Weights of a small GPT-style language model, trained from scratch on English Wikipedia.
Size: 23 layers, width 160, 2 heads of 64, MLP 640 tanh GELU, vocabulary 1548, 6.95M parameters.
Training: a variant of SOAP for these matrices, 350M tokens, 2670 steps.
Each number is 128 + 24 x the weight over its row's rms, rounded and kept within 0 to 255. Layers, rows and columns count from 0. Numbers have three digits each. The size before them is the row's rms in percent of the matrix's.

# up: layer 7 MLP up, 640x160, rms 0.0591, rows 122-203, columns 80-159
# down: layer 7 MLP down (transposed), 640x160, rms 0.059, rows 122-202, columns 80-159
up122 095:143101123111122159133144152123120138144107153162169097074164174124121109151161189155113131110141139154110144147153074140191165156124136078117091125114113104112088163133066141099134132138081153098085141131140153128126140127141131139131138107
down122 092:139116091102115116106116130134095115157156093136161124104108134068105107130085128130079131112083114143095139172139124148117146151131137124186121118157108093142174140116109162141134137115127123112112146175078122168103160133181142126107079137
up123 103:091109159123090135129141109083138117121124121159162170111101149122120145118111103109147166116096155104137112093137133106105145147086110123132124095156118066143120109100157142193150126118164123114152136135151145153152108170163181159118133110
down123 096:132171143106096096133122146152146124129124133162144173174099108152109110135116135068128073158127116111097151136087136108131111137129094107141126153132107135122125153144122144129144107115122115109152103170141113146116142114129161126138142129
up124 105:163100141118090133122137120153084123141153101156132156123161136133161110101174116097121127098121121129124099190105152143144130122128167135135096112164119149166123096176109150136149102128125118117108097151145143118115178126104104159098116166
down124 109:117119142162130135078148136133126163111090167135105138137132131124157076122120095088146129129140132170124144144206137142124166132105151105103123137116149129113143162145078103185126110145159161107160139102175100116121158108094150149090116102
up125 093:151137097140130106129103136092177153127131164166166112145131122160139115157140122109140099107115137159105140139122103105149109141100099146092135107113101145091115141118133153116102101167139137128134072140129123098123084153120100119117176119
down125 120:058129135167139122188120139143084109125135119127117142122132122112130160106147146178136118187142116121141099089079116113150126097102105118139130154135137148128160122121129123159123156128088123157124121138087108129119128116134097118149156104
up126 100:115095111146157115127147115115144149131118096174119161110116119125093143111109130105199155125096189178119161154182161148139113131146123143150099146140100132161119117127148182079105147129113129148142131132114133159143089164153127113163120149
down126 098:093151149124125128126140081156096095125140149114109132126088122137157158131126129154110115140157116118159106148130159106161148082179151197150130120153116109129136115141102133136129133094154163129196139141133145154176139134151144160133117080
up127 081:105160112143102148142114116127111095151121144099117113135137124173153136159095121155118082146133116097152116118135141142123119110123122109118110129102174111117129163083141131125143124137142121123115147144097133122131130107156108098103104106
down127 068:113114151139105090117115140140158151105155113147090141133130136103124137115125133120117165143091128163101165129133111119111127127152097150104102089165127103104129117164141141114118146106168129145153109118128162131116137167128152089107176138
up128 094:096134105135169108115156104142107095085143145131150172130126088120127101122120117112126138173142088088108163142135134096135129086136135143127117126153153121120139153109125129118121104155108157099103115127142116131100113132155138112093114144
down128 104:144148160135124101109114083122142141161117134110190119121139172125111136135118151101127153113090097099163134142124156110184175171130126093114157131163125140121103109128155106133159164154106097132147116099160122142130153130142149097154111142
up129 118:078121170180106098149149126111117144097157132096155138142135126098139118110090109131123137094152149141093129146124114134105178124169107157122122108130164165103146156113163175165134099110135115139137134119102118133137123159165117155110105153
down129 123:152139143122157123149147141123119115094084141110120153127127133141158098135121142082138111074132119133146168141113100136115117141128134134166157150145091134129140113177110128141145143118167195161146111120094129155122117145143129181124152139
up130 113:095122095156187112149133141116127122156144100127128134156118119141141163172125096158143140150134143114150126091166123111156139129106137094183135106112140088103107102126159141177143155127105153159099146108140155121159139142109125124133136084
down130 108:141128118100108184140133124114135133078151160113094168116116132105127156084118143084119111119154103144081132151134132134112145116147116129133131117162093141098157112139130129125161143175142125115082125171122119111103131110094185142157160184
up131 105:114084137127104154132071151150132149160159155083088099134116147134140109154108089100086137128118136115138131119143110139116136144089128169149076068138125120126138089158124102087098136128097132144151149166139127095155105099093109095115142110
down131 108:149118112136096140070151091105128139102135150158139119143101122139118154149114147145127148095091121093136149127144169129105157130135149124126152154083122105155109150152152143187093120144124138087121113126116164126132153132113121133141142086
up132 082:164135125119121112102150134145110090089151093131154126121159168122191119097113136175162115134167143102139155142145138136103112125117143147148131167096095137138156118145112137129154127172152135132108125127109197088060146092119140164123120161
down132 090:106130169136109137185180125170124128167131168106141164131136123118133136157159151123128135113138111101132115110125142138111110108170086126121123128108126168137115139124127129099123091120089108166157171114133120131133158182135151110120113095
up133 107:117135144126116134092162096136130145135097164134148117106126148150141162109120111144156128102147097164116101120179158145124107133136120165105122155123107086108099105177182115140100112143132106092166123098113146133123130135131069162118134127
down133 106:192127137173137142142132108126099119129155135168117080117140137127134144151152123101137094146166152105163102142127156148105139088137094129122147090090109145175112134126141124123153106135052130106116127094136102132142147078155105109137104086
up134 101:147126141122117074169135119120180138113106130062160121111127125122118093155147099139158114106116167114153130120128109126123158152122110116157112137104087124128137115142137116096134112126117163143100114119151166169171120108106140141081138126
down134 103:158147145082112114103139090134127153096119149109171099121127115131131126136128139070132143126169135120125132165160142175123106187131105130139162113145180143112151106106153102167112100130153135136165132130113161138097140158123149119159113116
up135 103:101129133163119126111107097115139174101106104137166134173135197085100105107131155144134161110136160130178131124120147184110107142158117127122105134123150144133158142105130123133126121138144137118160102118110151115134107075129130126110122144
down135 102:165126125104117160110090114110113148115150107126120161141126162146112127143116102136135169134117166142108136102149114103131129152102117128157105105121094110156111108116140150154153129152178160130143076099100163129056136129140128137164133091
up136 098:100151135141143132121117136117074143133155101118159123159098108093107121110114096143171124151168137105135164133134106143126130123143128084105100128127106109100139097100120085100135183122090098086106119193150083136167108142119127119148165127
down136 101:170134096128136130105114123144136096128118141142134162109137128160138163125122140135090108109138114172106129135178156131127136132098144152171130086068112180149166162136142153171109083142183165132121161098168139137128127136151145126130120079
up137 100:132134090119121130133131158120132193113156103185159107115146167140107120155127136150119125117142122114140113117107106104131148090116128122107092136104116118115132158138111145092119169082147117105090121154139148150144161131126087089120146183
down137 093:126132124144147109134132127126148094128125111103129147132117161142113131080123138105127148146150142139090090120109155115176121125090100115154125120105129141131165186142133123091171158144139141108118097139105137141129087126116132101157094084
up138 092:130090068110118128127126150120137131108134109136133124101155135107089153137127143155125160144125194129152152134129108158137111132105145168097129174108156136127149054105149085118178139117149093142117120138183118132180133150105123128126168125
down138 084:132072148134130151130172114133151105125121133118126112141120121099134176111135123113113110130133121110167111096119149144170156118139160131120120184179121114113131118091103122128124109166192119138127089138100166152108120171171120145129133129
up139 091:120137099117128125145143117120133138123128120123105149104095158144120128139077104076092130194106085162116113128101063145112146116130157104132141115149135139100133064128163113136129075138146136123143173114138147148160099156122147069159159133
down139 086:134072130129111102111132143131169125145128141163148100154149140146120140140197160114155132108133118149116140134104187118127133161092138117128107157121080132179097163129098140129154148134121153139071159129106118101114124087126186149107155131
up140 087:135122161151157104129148123097129117133070100134151128151156114146144116128132132126147115126091097056134143168145160156119110127101144117142113136130142133126116086120130092160132097129118131120119142085128118120115082093100139140167089096
down140 094:130124101144092100117089179140170128157149098170116100161139130132077153151118156166138110179131090157131137115102098104109131138128100141142114096107122129107114129148141125082176139114160142141121098147102119139111153129112117108157117099
up141 108:112158146137098099129119096134063088150099132186162129157109153125168102151077100160138119156133158125146108120137122109097135118122119163111122120132106144180103117127126101147145128122098171109122146087103091098129170158125136135093150138
down141 111:148146089121101100097126144106160132122132175141125142120131129136146108083142137135142157115117135103095110123121175124129162117126130117160111140154179123099126110153132119146163090079159139112131148122163138150106063097091170081109106138
up142 100:119162155167112134128123110089101118099169142104116150079094166112129132117131087127091151081128117097144117154119120169121163131152098120089144158137118130122149154122136116097147155139149145112151143103126130112136160111139076128123141140
down142 097:123121097124104152147170124075200131129089125125150133169136114120122123116112093101138100151129107132113143126134123116136148153151124116141096146131132095115110117095156128151092104119104111145124096147123086147112098119155178171163102122
up143 093:098134146149129142173159140143098139136161092112169072135131114129093128101119131129114122112164166164117128085142099141128132120105141113159087084137130143149119120189109139138075089089113153128100107154144119103119120124157100101134171105
down143 102:161115120096127110151127117089150104121134140130117145072169100128094132117139190144110141109152099094128098180103105127143146113136121099152175095146161147135080124106130105144130167114120127142101165135106089110141089118108106182127130135
up144 095:135091166165144179115135092116153113145130149140136083106163066126125113153130151175122101133129140163127095140150136146126127180103177142112155131122179148131131156124140142150158095098113131141141161113135101125105135110136096139121126092
down144 092:079118119110132151171139175166114092116134132145123125123118150153148139108091163123154134174142155120127131129145105124154106128132149089131111111107123108114123124161143115114137150110155122128134103132134153152139136132114091173175148144
up145 104:170126128108109174095141120142106134083126139093113127113148100149118158128113184112145120138121136128166132143155095153141137124132111123143099131106155138113102140161100141093127120094113104095103153157142089049081063131128136158073148146
down145 112:113158194139171130136113138098159124116111123088096104096116103131155118123116108139115120174169128102094117100118127157126135110149130126097133093181146128172213111100147122145170131127144138150145159148167153119139131149136160134139163145
up146 110:111131107089139144078162096085136134114122147062136139118129134126078119125081104134125139129092172159111068162135146131114123154132154146147132130096119133154138172131129142115093091103106117127070129158164132132100164124119108124161121119
down146 108:140118124128142117090105139091125124122128112147162102151109123112121154106134103091077141178163115157132084078155092122112109081169120135113163138146136138134126140158129122158147103147120138141075123129154107128120142108127144166156128179
up147 096:119127080157160154130104133163119125132105135172128168135099128082149130135111119128128129147120090111141137137136115100172100078072107164121134108139169077082156156128137096127158142116099151139149112104120101154149141118080093127143125102
down147 091:150120134118089050134163092092110107146129132117119141099145164118125118089118178133141138120118147141089149093134116164119147132169125131121157177122116148150073159077138140141127123138156154103093121160119103132109107125147136141094148129
up148 091:115122117143146131135152149126109129101143135150096093137076090120106105113134158144138148131127141110117115122133111129131166133116156147122146149144167111092108131104108147100132129160092148152103142153070094134157114129116120119107133138
down148 082:121120145146094152152156142142125165111115130113128102083126138139145128130164157079125117133102162147116106151164114104137116148128074082171136124114107165146167149159111125110139158149173137127128133128164145154126135113156088108128147122
up149 099:137171155143170108083144158164111144142110084141195141092099134123150147172144126127146160160122082130156118125112118128135119132115174100129168121132122132142127125103145124128097181127147130136171154163157156131176122124129080159120131093
down149 097:123109134139108140142141160090138166146147103139111097124140128109130089101126161116127109115132114085090159099150097104094134156125138144107124065121133114091159138160103153116126091101139147097161084176089170109147134126101166162112141145
up150 119:146122143153119103136096124094126077112140110093149134116140121124117171122117139079164159171148132122146105163125158125124117146101082082093108156137177124120126128093155112113144074131165092134136130130146144120117084112115157146099137127
down150 117:100122098133130154169171142137156143117125072148111128120143095122162150089161116158143107098122101100126094145085140112112105109111126105116163120123166153094129147076102138115106167102098145118146146110108135119166086156147099110087112162
up151 102:128144090161116116131110118151151151149146093187102151126157137139137118172101109158138100138157111142149132102148109123143143130132105080158142142103157070133124133171133158155139128144120122143121123045147095119131154161154110138160133146
down151 112:110127120147151103130109131156122124099108178119092107134136176099104111117144135125168133150117123163142140124089134138133107171173122106135134112142124110109137099138138139170111147085156125128142105144147094126136144098102114167152122118
up152 098:112130130096124118128159127088155152107095115158149123154069096149133101099131144158148140132161086135148147093165099159103135132096108151127114131093144117123158135130068153134139129151131149163120114130118179155134115132169119137123107097
down152 102:138158107124079120162154124126162137170144122112102106140130113112118141155152148108118092150098145143096105106090145151132144077121153123152114119134153127115110115138150136105098135088085106116118115135159127130082174155138130143123127115
up153 115:139090129102138117115107105118108170113133104133093111077106135115139091173126126112139161173107094165111132105152153158127178125127147188093127127099122105115120177120109096101119141137201103119100126143131133073128114158100172131121096114
down153 119:102124125134143156131159134094098112149130153130150101118167149098102141130124141101097129144151160122192108092100185144144141122194123091126150095107139090147139079123107125188089140142114159138091126107110122134137167152164101135139157148
up154 079:140105149150149098111122122120131111130090107112123135139126135113124117149114089108154177109126142167147142130165115102146116109124109155132171107087126097126118055108124086134172139116124146112115085107154173118131125122092120110106114125
down154 077:152156097142113140104088147111145123124162168110112146105121098141124113134151098101098126140149126107080115123074130136153167077132157143098160117139087088099107095140166173103072164128124124163111117151101114096177128136134155133086122156
up155 103:116146079127112106155084129090160137156112083121114101156121102138149147133124091125124141116095146112090100154165120121096136138124131139148142128120141115137113139138139143094135084114162131154125123130097104096102155095109076081135079186
down155 102:099132130104124152169134141135123162133109120099117118108138166130085164117121132142126166107143104154100071099117135110142155123136112112116162050135090172122142092062142094126141122131122122068090142153154082168152092126147121112172118151
up156 097:138156118124185103111171126103125133137142090147121066088116110170118117133115104161073158145194104095135099145134115116134136138163111107119119109149159124096163121086145167146142132089129142149095158111102134092167170078162094108135123130
down156 092:117077106100089150117102118146153148130114137101157132128118141161158116129124147127106124135087126147155142097151143154172114083128117148145120126120122137180106133156092138145147104142136064107107094124139128125102097124091111129142112123
up157 114:111128077146138118107135108154111137155125101112115154144109094145122104122130128119181154142132142116136127149123121140145109112150112159093093106172123139119122132149117134117115093114124132179128139125109123088157146106155174182115125060
down157 121:141112130110135126063129165082144102172147086122124149150134153123116155134150123164140142128136121098144117089107128134111180109142136135139106098145167150082134143125114135116097092096125170110120118120162145121159108120113077164101154130
up158 080:098102148114165097147122111070097100099112154170127131125167134113141077117101138119151154179109119127143121114149072104115151157147131121089092147113129133160125120132118114131121128083117110120106133114118145121112144118111094156099125180
down158 083:095116135187148159096121145089149135073169143098134117128120151149092131148118092152158137093116152083127139104135093125113143131118146117126123117107149134144116146161095102154106157120107116107125135139119148090133129105111111098084147143
up159 096:113168100114075092105126108151081116114126152119101157130128161148095140153157140151164168115140107144128122126083151164115140091086123137088130126127145125130096118162143138122118130143150149109089125153073073153086127129160091120097096134
down159 092:141142157097150112140119121169140098114171109117131165140144137118108120134109112102102069158106134132109129098145092119133102135114120131102139080153105134128124109111122125118137104135121120162154173126140122100169113131113164165139130127
up160 070:080101095147133122105156127130088136114160138100156103147150167099153140136166151173133097109067128109110140115154124127152140109122120091156132141156173111102100154122113145107124176131129119111129083152158104118115138135118151136108135120
down160 072:112160131120137131098105139108158129208093145156126125116148113116125115117082097120119141123157123147108100143125107119109124123167076163112129094127133153121156094116135100146130109117165104140180152117111133143095113122109185138157112117
up161 084:124132080143132105116110107127127100124143133131155149136109111150149096134118107124130129129142128121065159074158152132116113124068092113136137122139142080102141162118134095162152119156140072131168094165089162187149117084096160116120083095
down161 085:120119156101097119129137144109139118148124175136125103107126136143122134115176161117099148097149161096159138126146164154105161170127139128125142168160120129084171098100137094126121119143144101079112138083111126138112122132089153132166161149
up162 086:114137147128114150096136151130124113161149049177102178155154144054115092161146136094113157143127140105138118149107160139108150135170136141118135127118141133124132116130149135144141147126089118107117145138118142126129121103136154145126129132
down162 086:086134175088111113191115118114130121086137128134139096129122150127159165151165105139143141120101088117098127099129127125147092121123155120188075134123125097096124145169137130125112113144158130116132155148102138103101086122101081130094126081
up163 102:108116089150155120075101154121108119091111137116142096099134112130137096140129148150129116158164141132072168144181107092104133136169119144154093115080111126166141158128161127095083172111119119127138155069108146123120157134100141098105147125
down163 107:110102133129151144104093096098175137158129081137132108135124102152132121060153119092089119168152134127072145102146189096172136135125146106141124142155136133114081113142137169153135120131110114123127116165128115150145113106143134130097133113
up164 099:147071135133094138115141124111124150171160155083127122132126144112145131137126142160131105087171170166130105166101131125118139122082147152120110143149139117107149128137139113118161123082188126116108099142123123109111138147130114114134096157
down164 105:132109134111118150121150112153077115143127082159109151120105091149090101079124151134135130127132093112151170148164091126146144111112087129112116140167155133146129155124109119149116171147138114136151100148143097152118137106153124106182144103
up165 100:128139155125164139096091138166106149102114135137156126110114110134145178111104125129134129122115160116144104124168092123128157131104083151139124108145192117126085125140156122087120110128148176167074144141152087106140130119124111164133114138
down165 097:127144135134131159148085165133129118163121132142145130109137124158100143173140124138100151117134130099151135110144163147114121117132106165162131094145133148111131149150059097114111096157131167120141130157125124155133174145123108122159149122
up166 095:109139133158129100127103132108116107114118115120109138123108104144108137163118150111134166102120111129100134113119139122135104121122123196091141067169125149098105123181159094111141159121157159110145106126120155145106132118142115147111116085
down166 105:132097157134105136120126107144116120113145100159133108123146143072149075098134128121128145116125157108098163130171140115127140119086089103111133146136121158140088150126114129100139101100133115162128165105118138094126122104085168181111129142
up167 111:130113125096119154129128135131110118100111158114120109112123095110103135124130118118130183172147123105143123123132102115122156125119149138116081150117118122143079112097149162065125093153092138110131173145091106133128103112136121164117111142
down167 110:135103115138134120110149183142079138122142111139120113120083115153133144153138087178088135142126078111118150110156125152128134133101100133111130102106158098115121118130180114089135136125125106127151136103121124142170169139072131130148141146
up168 098:102123138128123128125135084118126151129126134103166101115093123109114149142140126155120092133131090088143139166113143166131134133131154111128097118132104118139130091129172117094158138135106129110113113117106085081116103132125173126141116152
down168 094:162111088113102110127080102066121134119109099157133128128178085094171081155104113137149154143140114128098113117160150088118145159125087123139158156122111128121125150129090136145077142108108142123121100100139116101116192118113107120104127132
up169 092:124110122133123092093154143124108117120154110144156142132117120102131123091119161081128169164117111118141092140111083094154127131129126178131142120137146083134101105132106140165143160110137145095082129137137128105129126105141167117109108134
down169 087:152143140145171149129132101145142131089125160104136114115142132142092115114126111122121120104141128161131118089128151157082144135117113132128098147098174105105152121101150146104144144165133098156148136105125126118107143118108118145113175138
up170 100:118104154168124132162148094108149147116088162147128102153095143112101147128138115112104135119131180164147113109144126188115114079123127143130121142141099059119130141135110126126137102089098093149086109084137155136154159091136106154128065128
down170 099:118140104096108125133136082129103138101123141125128101084117154151176107148146158095109127135157144136136110122099149137164159080146126147098109144159126109141086153148084141133099104177090112101123134131128103147132130128118181135137148119
up171 093:101156137120100131137105105097061136116118155165112134161106143126151125139137101125152133138124148145150126148143109095158103077159149112107111117119091081109130130181134119105166153090146130167124101115164163128101126143153102089145127176
down171 094:119139084104151081081142146138100107159130125094107111134116141129149108132131152142097081107121091119123120099107173162140119162134147122140158095128133124130177109146097120100101119127116150145110151132107143123140107147072133125093129118
up172 100:111143078171153128140140133112128133111135125134132164131111120126111127070097108094120132144149113158119133124137152165136139108095107115116178137125156139136149143138152112156131140082161130148149143131203109107129096093130136098151088142
down172 099:114145103102105115108136104146120125130118085127095139110135098169123112127131157112110132160109141128144090130128106133142131129156155134143075142142162172100129176153108128100172127099102144148091122147095094106146141124137135157127124179
up173 091:136127134125081135149150102074133065129113116108118170101111155150145085089136116143181123153099158124158135151145144170085158136113140105124137137114107112117164132127120142141157163146154129135137117120127157101116088123142127131091118073
down173 100:131143121172122169132163113096160145179132116156127100153110114146113124092115092116132156120162112136148125102149115079130167128083115107115152162119141113163098134108123176136134101116099115125152088137115097151143149142150118087124135120
up174 088:147151090123095122078092115146075159121115099172144169130140157122121101147144127160129157108108162160128145160093132155156117124131124144167157162113100125152126100139102147130072091085106141157123103144110188117139118102136099110141116136
down174 094:130135146124143156135158147094097134146112154097127141109122085116116132084179163139126134148130130103143117123152159104130143088128125083105092111124127128107143112109146147147173154087181130138135168133099153152095139120117156130121141167
up175 104:132125109186090160104097134123151102084109133137091108132141159116124144125161137157163120157158162112151124159136125168115121123133122122119148070131147139086146115145135138157082144120092153151105151118116090097108133139116129123132141106
down175 111:135179142089128145087150097119118090130114096122124128141117165131092156081129117143164171075156125152103121168129102109139143127135137135111126083115124140115119138093120117121118145159121139129138108163118117142111111117141138137106124189
up176 076:078067153172145123146111122136172127137130122166154122126084128144124155102137149160127151134125140137116133119148133112136102091050132108162095122141111125128123149154116103133141101118107104132087157086118162131109130149128127099150125062
down176 073:140131133136140109148104115116112123109100118144086146156127132133107088133072127151112130094122147139140157143080143139119167105116128129106148130088137152143098138122119129123109139157194103102151152128111129111137122097141128131148127163
up177 102:147129097130136136165102105143182073163127099121120144141176129143157114105106128146119124146061138122121116122093161138111152151131096125165112126127137140089122115134102121153169152128097177114124164165076113114128147137117110147192110112
down177 102:103163178115103104186148122129125118119126135116136111105100144100139118162123115130100118135128127156159144156112111143117105110150137089129137122097104119135136173096112119097105107100161108158155087133159100160164187151164139099105139145
up178 096:110114138133112101150154140123123079098134122134103103096110125121100157106138170110134162151116142147154126093102114114115140082089149130138119089141096114145119123118100086138126115101089127161090151112077085122099142152148136140089124115
down178 093:097078112140173098106100128082104129108097132129112142166097145135124120123147137111130123156102145121104125122163148113087125119151091135075113156102165099132087055139137167115118175120131116100137130160142127138157123078128158142137141128
up179 107:116181145113118116110121116154112095122101111137119127110138141164116100175147130122142124138171147096115110145116151128154158127126132141157130113126143089140160185135155108137090158140181149159069119112134111099121206161153135169153108137
down179 117:162157126149114086137075102137170169114176158153164138107098125153105111118097089141138154158115118103106128143116113111091116123107150150110123090095169108169155091163142140112119123124074131092146129103123147141085177129143106127123114141
up180 096:169124122172132135103117121116144136132081122179135131117139094124157151140165132124100156175128119158170097148181164111169148127080145124112150084155160100132119145111137117139139181088124145124131089132162123110136098131138095168130127113
down180 105:096122135138128124130143113153119102133109116079129137150114155173082105116129115119136073114103097141158092111077136105083131102106082104112189153103136092117115119097136121096143134098116163134127104129106134128120112125135166123136071130
up181 108:169123109122184141157138137133122096123105112125121132144137162136138114152140149138099146127148108114133108103119098139115132123114120142112111106136139129150133171147140094130129132150112059139109163106110121055118118102113186147104125146
down181 105:157162094118088157096145143145144166140138148121136092127108107088126120121116084136176140126136172139119129131131098141112095121166135131140097136130100170101138130142134145123148136109140130102121069151141126137122131197116104129148159115
up182 096:177141093111122110137125107098135100118126102125076099153102138165144138149111087115139144136112111135123130098163161130154081122128138102092126132065128114107135129118114114112109163171173147139146140099177120097149125089116114111141139133
down182 093:119125126131131118101164134120129135131113135135123142126093089117115123144109141107110124112113131140166141093106113144097160119170098105168072137150078128112096112166115123126129177136177150115140130125162150131097132113158095154126147130
up183 109:151077132131115135125122101080119125124098144115109154104132122152112141081128120143148150125122146112140156099129140156113162110094091122080143137205138138164131149138116131089085129152128147138133117144126124103109082123075099076117155151
down183 111:164145142131127152150139131150109161124164134103182162151114148106130145146152154119130142154172099107137119146126142135146113138101110122142104110106132130120128139103126138085146130158148155149150123139132146151150127090136124136176101080
up184 100:110111130152171092123057137132147120142101119133144075114141109124118109160109098110117158131132113091146104144130149155118095154128136139155074142137116148120125133148177122111121155106166078114088142109149099119149163131135102151112152105
down184 101:111118117147083127167181156112168123093133138093115118113124113128150097146135102149115109100101148125118141163125129134114099139162160159139091114106077133090144126146162136096143108093079085103137110141136100088130133143111122118128144103
up185 103:130072147115146058139101110124106151135158126101179167121148203179174162141132146109095116167116152114111098118128123150130122162119138074178134119133145090173134140113129142142095141099148093126151149111135119104153187143120149155099142098
down185 114:122135095155139107116170124101109143123108081111127132133108129160172123141141111114118171098104149142118116090109131132145168188148116150089147109144138107145150178144160115152142143127118143109065133122115099099126127125096108113096151125
up186 097:146134103131136131157131150097113157155124132168162140063162137109080105124132091130108102134152111108150171152137110093159141138149105108155165131115149125148151146146132127123140119151142125126102184158111136116123110122147069093132128112
down186 100:109153120129116137120144124107184176108174135156173109111088106108108120106130111131112106157180147126104166129127104124140171117111110163154149130107096123138105095121111103108116103159102137142109132101180113097146166123136120152137133151
up187 113:122143117137105145107097094132140109110085135118113157089180137135102140131150128138118090115162142143159111140111119115122107122157139165113141156144118130152150137159143110128140135163102162118140143140121075121132148113103123143137090139
down187 113:141129104126128111150121181116148121132137120117169087110137131139151079175116103144113164168088136107128146117148133173158120154114131124150135155136144103164130167141143078146098149127114106174099118114125142133123105133117121137118126103
up188 097:130147140106105130121151121105109125143121139089137125159119136195099147121103169109122126141121101117134134144116130149127195117077104106113166101102147153139132133107133149140078119141130155133158091106162155116142144154129115137089099151
down188 089:095086114112148110139113123120129120156175127126126123105139151100150116111110101127117124130133137115149119096158105104135078103137134147139109133148086130181125150172140093105162144152096077130152150123120107114140126147151141131105156059
up189 104:122144108126135136133120149100140164095133169143146172154134104105124151115128153092129103135155109121142119131169120175123124118089116107094102147111149117125076158132179107151116144089140139100115135164107118091115133056101134116142123140
down189 105:169083187100107109152114117154123112106123151162121129109110130145165078150121151131155134136101105130140165160112101111141130127160120139132115112103146128124130142117117130136109138129104097134103108135122164088180130132168105142134149120
up190 113:192089174150195107136130153119069108150160109130124123125138122153102142145192111152175133122130121114141190122147111154150126110119129165107147101176113111141132154107129130114113130121128125118111142127137177098114126130175144162158122119
down190 109:118158128091133166113121146149132148134169138128146124129134062110129105109058096081108106110124115089153100132092152140105093119129162152123128094119142096109095082135115114187153145139133122124088125122111157140160133117150125126142134146
up191 104:188135122108124123127141112123127110146129165133136154093136173113065104115136123164105142150127154139159112138116124136138120128155127104176136065145121110134095120137070112162138133121144144145075113110125151122107121142120138115165074135
down191 098:115110095123149141121129156142105145127150147142085141186098116146148140137121150131113122126139125153099112109123111099137132092099142164105118144115115123149159117149120115189093113150125109097152128110146137102150121135145069160082122069
up192 090:159144120121121096157109115142088119133118175216118139116108141113114138146115105122162127079175161094104166171122128108120158119079122141145113137109123140094131129127103108128126101124127104121145146130131143175159133102118083129080144162
down192 088:142122170102112192116140125132155166119093148132128144111159104116179118135119148124142148144106176144104136111140131077110202145116149150123086121122134156105100167115153105110148136143130170120120167128140129088135154132153170100151159138
up193 099:122125122183167120114131118108129145155126106115106148101102126113123162160121127118155110143106153160105137146176119107106099143164139099151131090144084128170059153155106044153124100104136100146115141104161133104154105079096160134112174139
down193 095:166136085128143146106120137139157087148160125148136135109102109125106142120123110126188139143190137167139086166138146125136118115103132124111148151128135122129163118122105131127169128123129131133134143120098172129164122124201159097107138118
up194 106:149127106133195101140121096118115104102141132156157175159102152103101125126136135138157118091167167125121102121132110158174131098154076114102192161137149134181148120116143129112115135137181118136108147125122122153167137144141154108089117112
down194 102:116095146140113112146135153165134140144121163129133111122117136134134143109085129156125110169129116143146138113101124126112111134144133136149119090108091095110135177178106158185104120140096082140130120110136116145074110134097131107133167165
up195 117:163109120161136113114104123177169111093107128123148135147105170123100123109133081145134147112136118118140133138132154139148117086100118147168133134158138124132159155132113085107139099110107108137133151150107113097097121133118132085102107135
down195 110:137131113118119166155116137120140118108137142123130157169140112141109116170159150106144120138114160104195095102097109156128133121149109129178117094096151208131078108112113108145130110142164150139093161124145144131185148114156135124156132112
up196 094:173112114147137108121131105144099146126126169111096118128144110117174106113142154140108165138137094115109123117141108134083114133101134085129139177141146127131160135118100118155122110100112150085116152147112120104131174089131129139123134123
down196 086:076145143133154120157121125117124093124127160153133166083081118138147198116152128167161095137109147137108130123102136146157126136160139154145104122124178114121162175133177151110126107135139132128129127115113127132164124160121076092135132168
up197 091:149118123120151120098136130075110140165138108136121095112144137120106119113141101109137170143126113164161164140140143142107142148144100138135106105107126143102110109135156145125112109189122152155129120158144153121149109138161118112140154130
down197 082:114149068124107110142095150159061137107103119097143134099183091117149136090112117119062100097110123059160114172119167161158111147101130100171121147173129150153155157098109121159121153144129131147104138119138138125131077124180122129128110128
up198 105:085164119168130141128093173095120136104164144123145172126109120140111144134130131129134177150128121135135202113089116137101084101126061109158113116101120136127106138183140115131135095135128112136145125107154118095121089167132115105167143124
down198 115:111123116085112104145112115123104143109152130123142132127157069146090113126121150131122082119129133148096124080129132129129144128132089169149075107097140090146133145128122149172088150134109182143160125137124121145138197109122098118131161136
up199 098:136119132158162157125172131127137125089140149139141131060131122143085106158158123104068146144165137147128143143136120079128149145178145084107145153167142136162102179154137154120125107153139115146086115169134126122133122120114138136114126108
down199 103:165148119148117135129082126119114126191107163144124167163152107142143126161101132141165112134167112121156134145146118130126122132120146148123155138141108159148098170110107112112120142117159162126112136157148147162073179122148158117113160144
up200 095:100119125120121152132144122068059160147103112150113113106116115093163169140126137122169128147093112135115164152103115104125105130084151151151147109153129138132138119129150150093111163122089133135130152107113140131110089111148116132120118107
down200 097:142119139133126124133146134129153112148140170127082147123113123132160111123144099142156090124108139125121104095136110095183091166150124164107137110138147091148144166107133124140120164115124160146149128172155136132100110092120091143165133134
up201 107:141125135147175123114161149130112123139153148151125105139114114147126122134128120126157150109155193157142140145142147160096127183123132109190133095109136146122138121103156120128127101163120113125166146111190132128116127123144136133122125157
down201 114:159184160088102137144111102162103109115122100141097173144153136112129148085125141144097118149121096111136144139133097128162143148138168152138115171180135141135136131150097131120139154128145158119117180109116158132132125109130118119135075115
up202 106:091117099118149143168150092162131134155117125135123135153134152128129117177096079106117144093117136111175108122164130149133132085108148103142138158162101142123124113157116150125093101085130162100134085084092159118145114144172148125148145106
down202 109:099150087160140106125126107124146109128097154101142074115134166161168132138149136126193146131120109139102147128149113091083135143172124164121106130111147137117120102124118117138081085166126157114167125150127135124137157118138131151155142086
up203 098:086144141118145111140125106151111090117146134142115064107109103075135157098141140154111179151098111151127053139152124137125154146114117114120138097146120105100144104193143136105098123127158118127104120088113136111104127127132136112148096114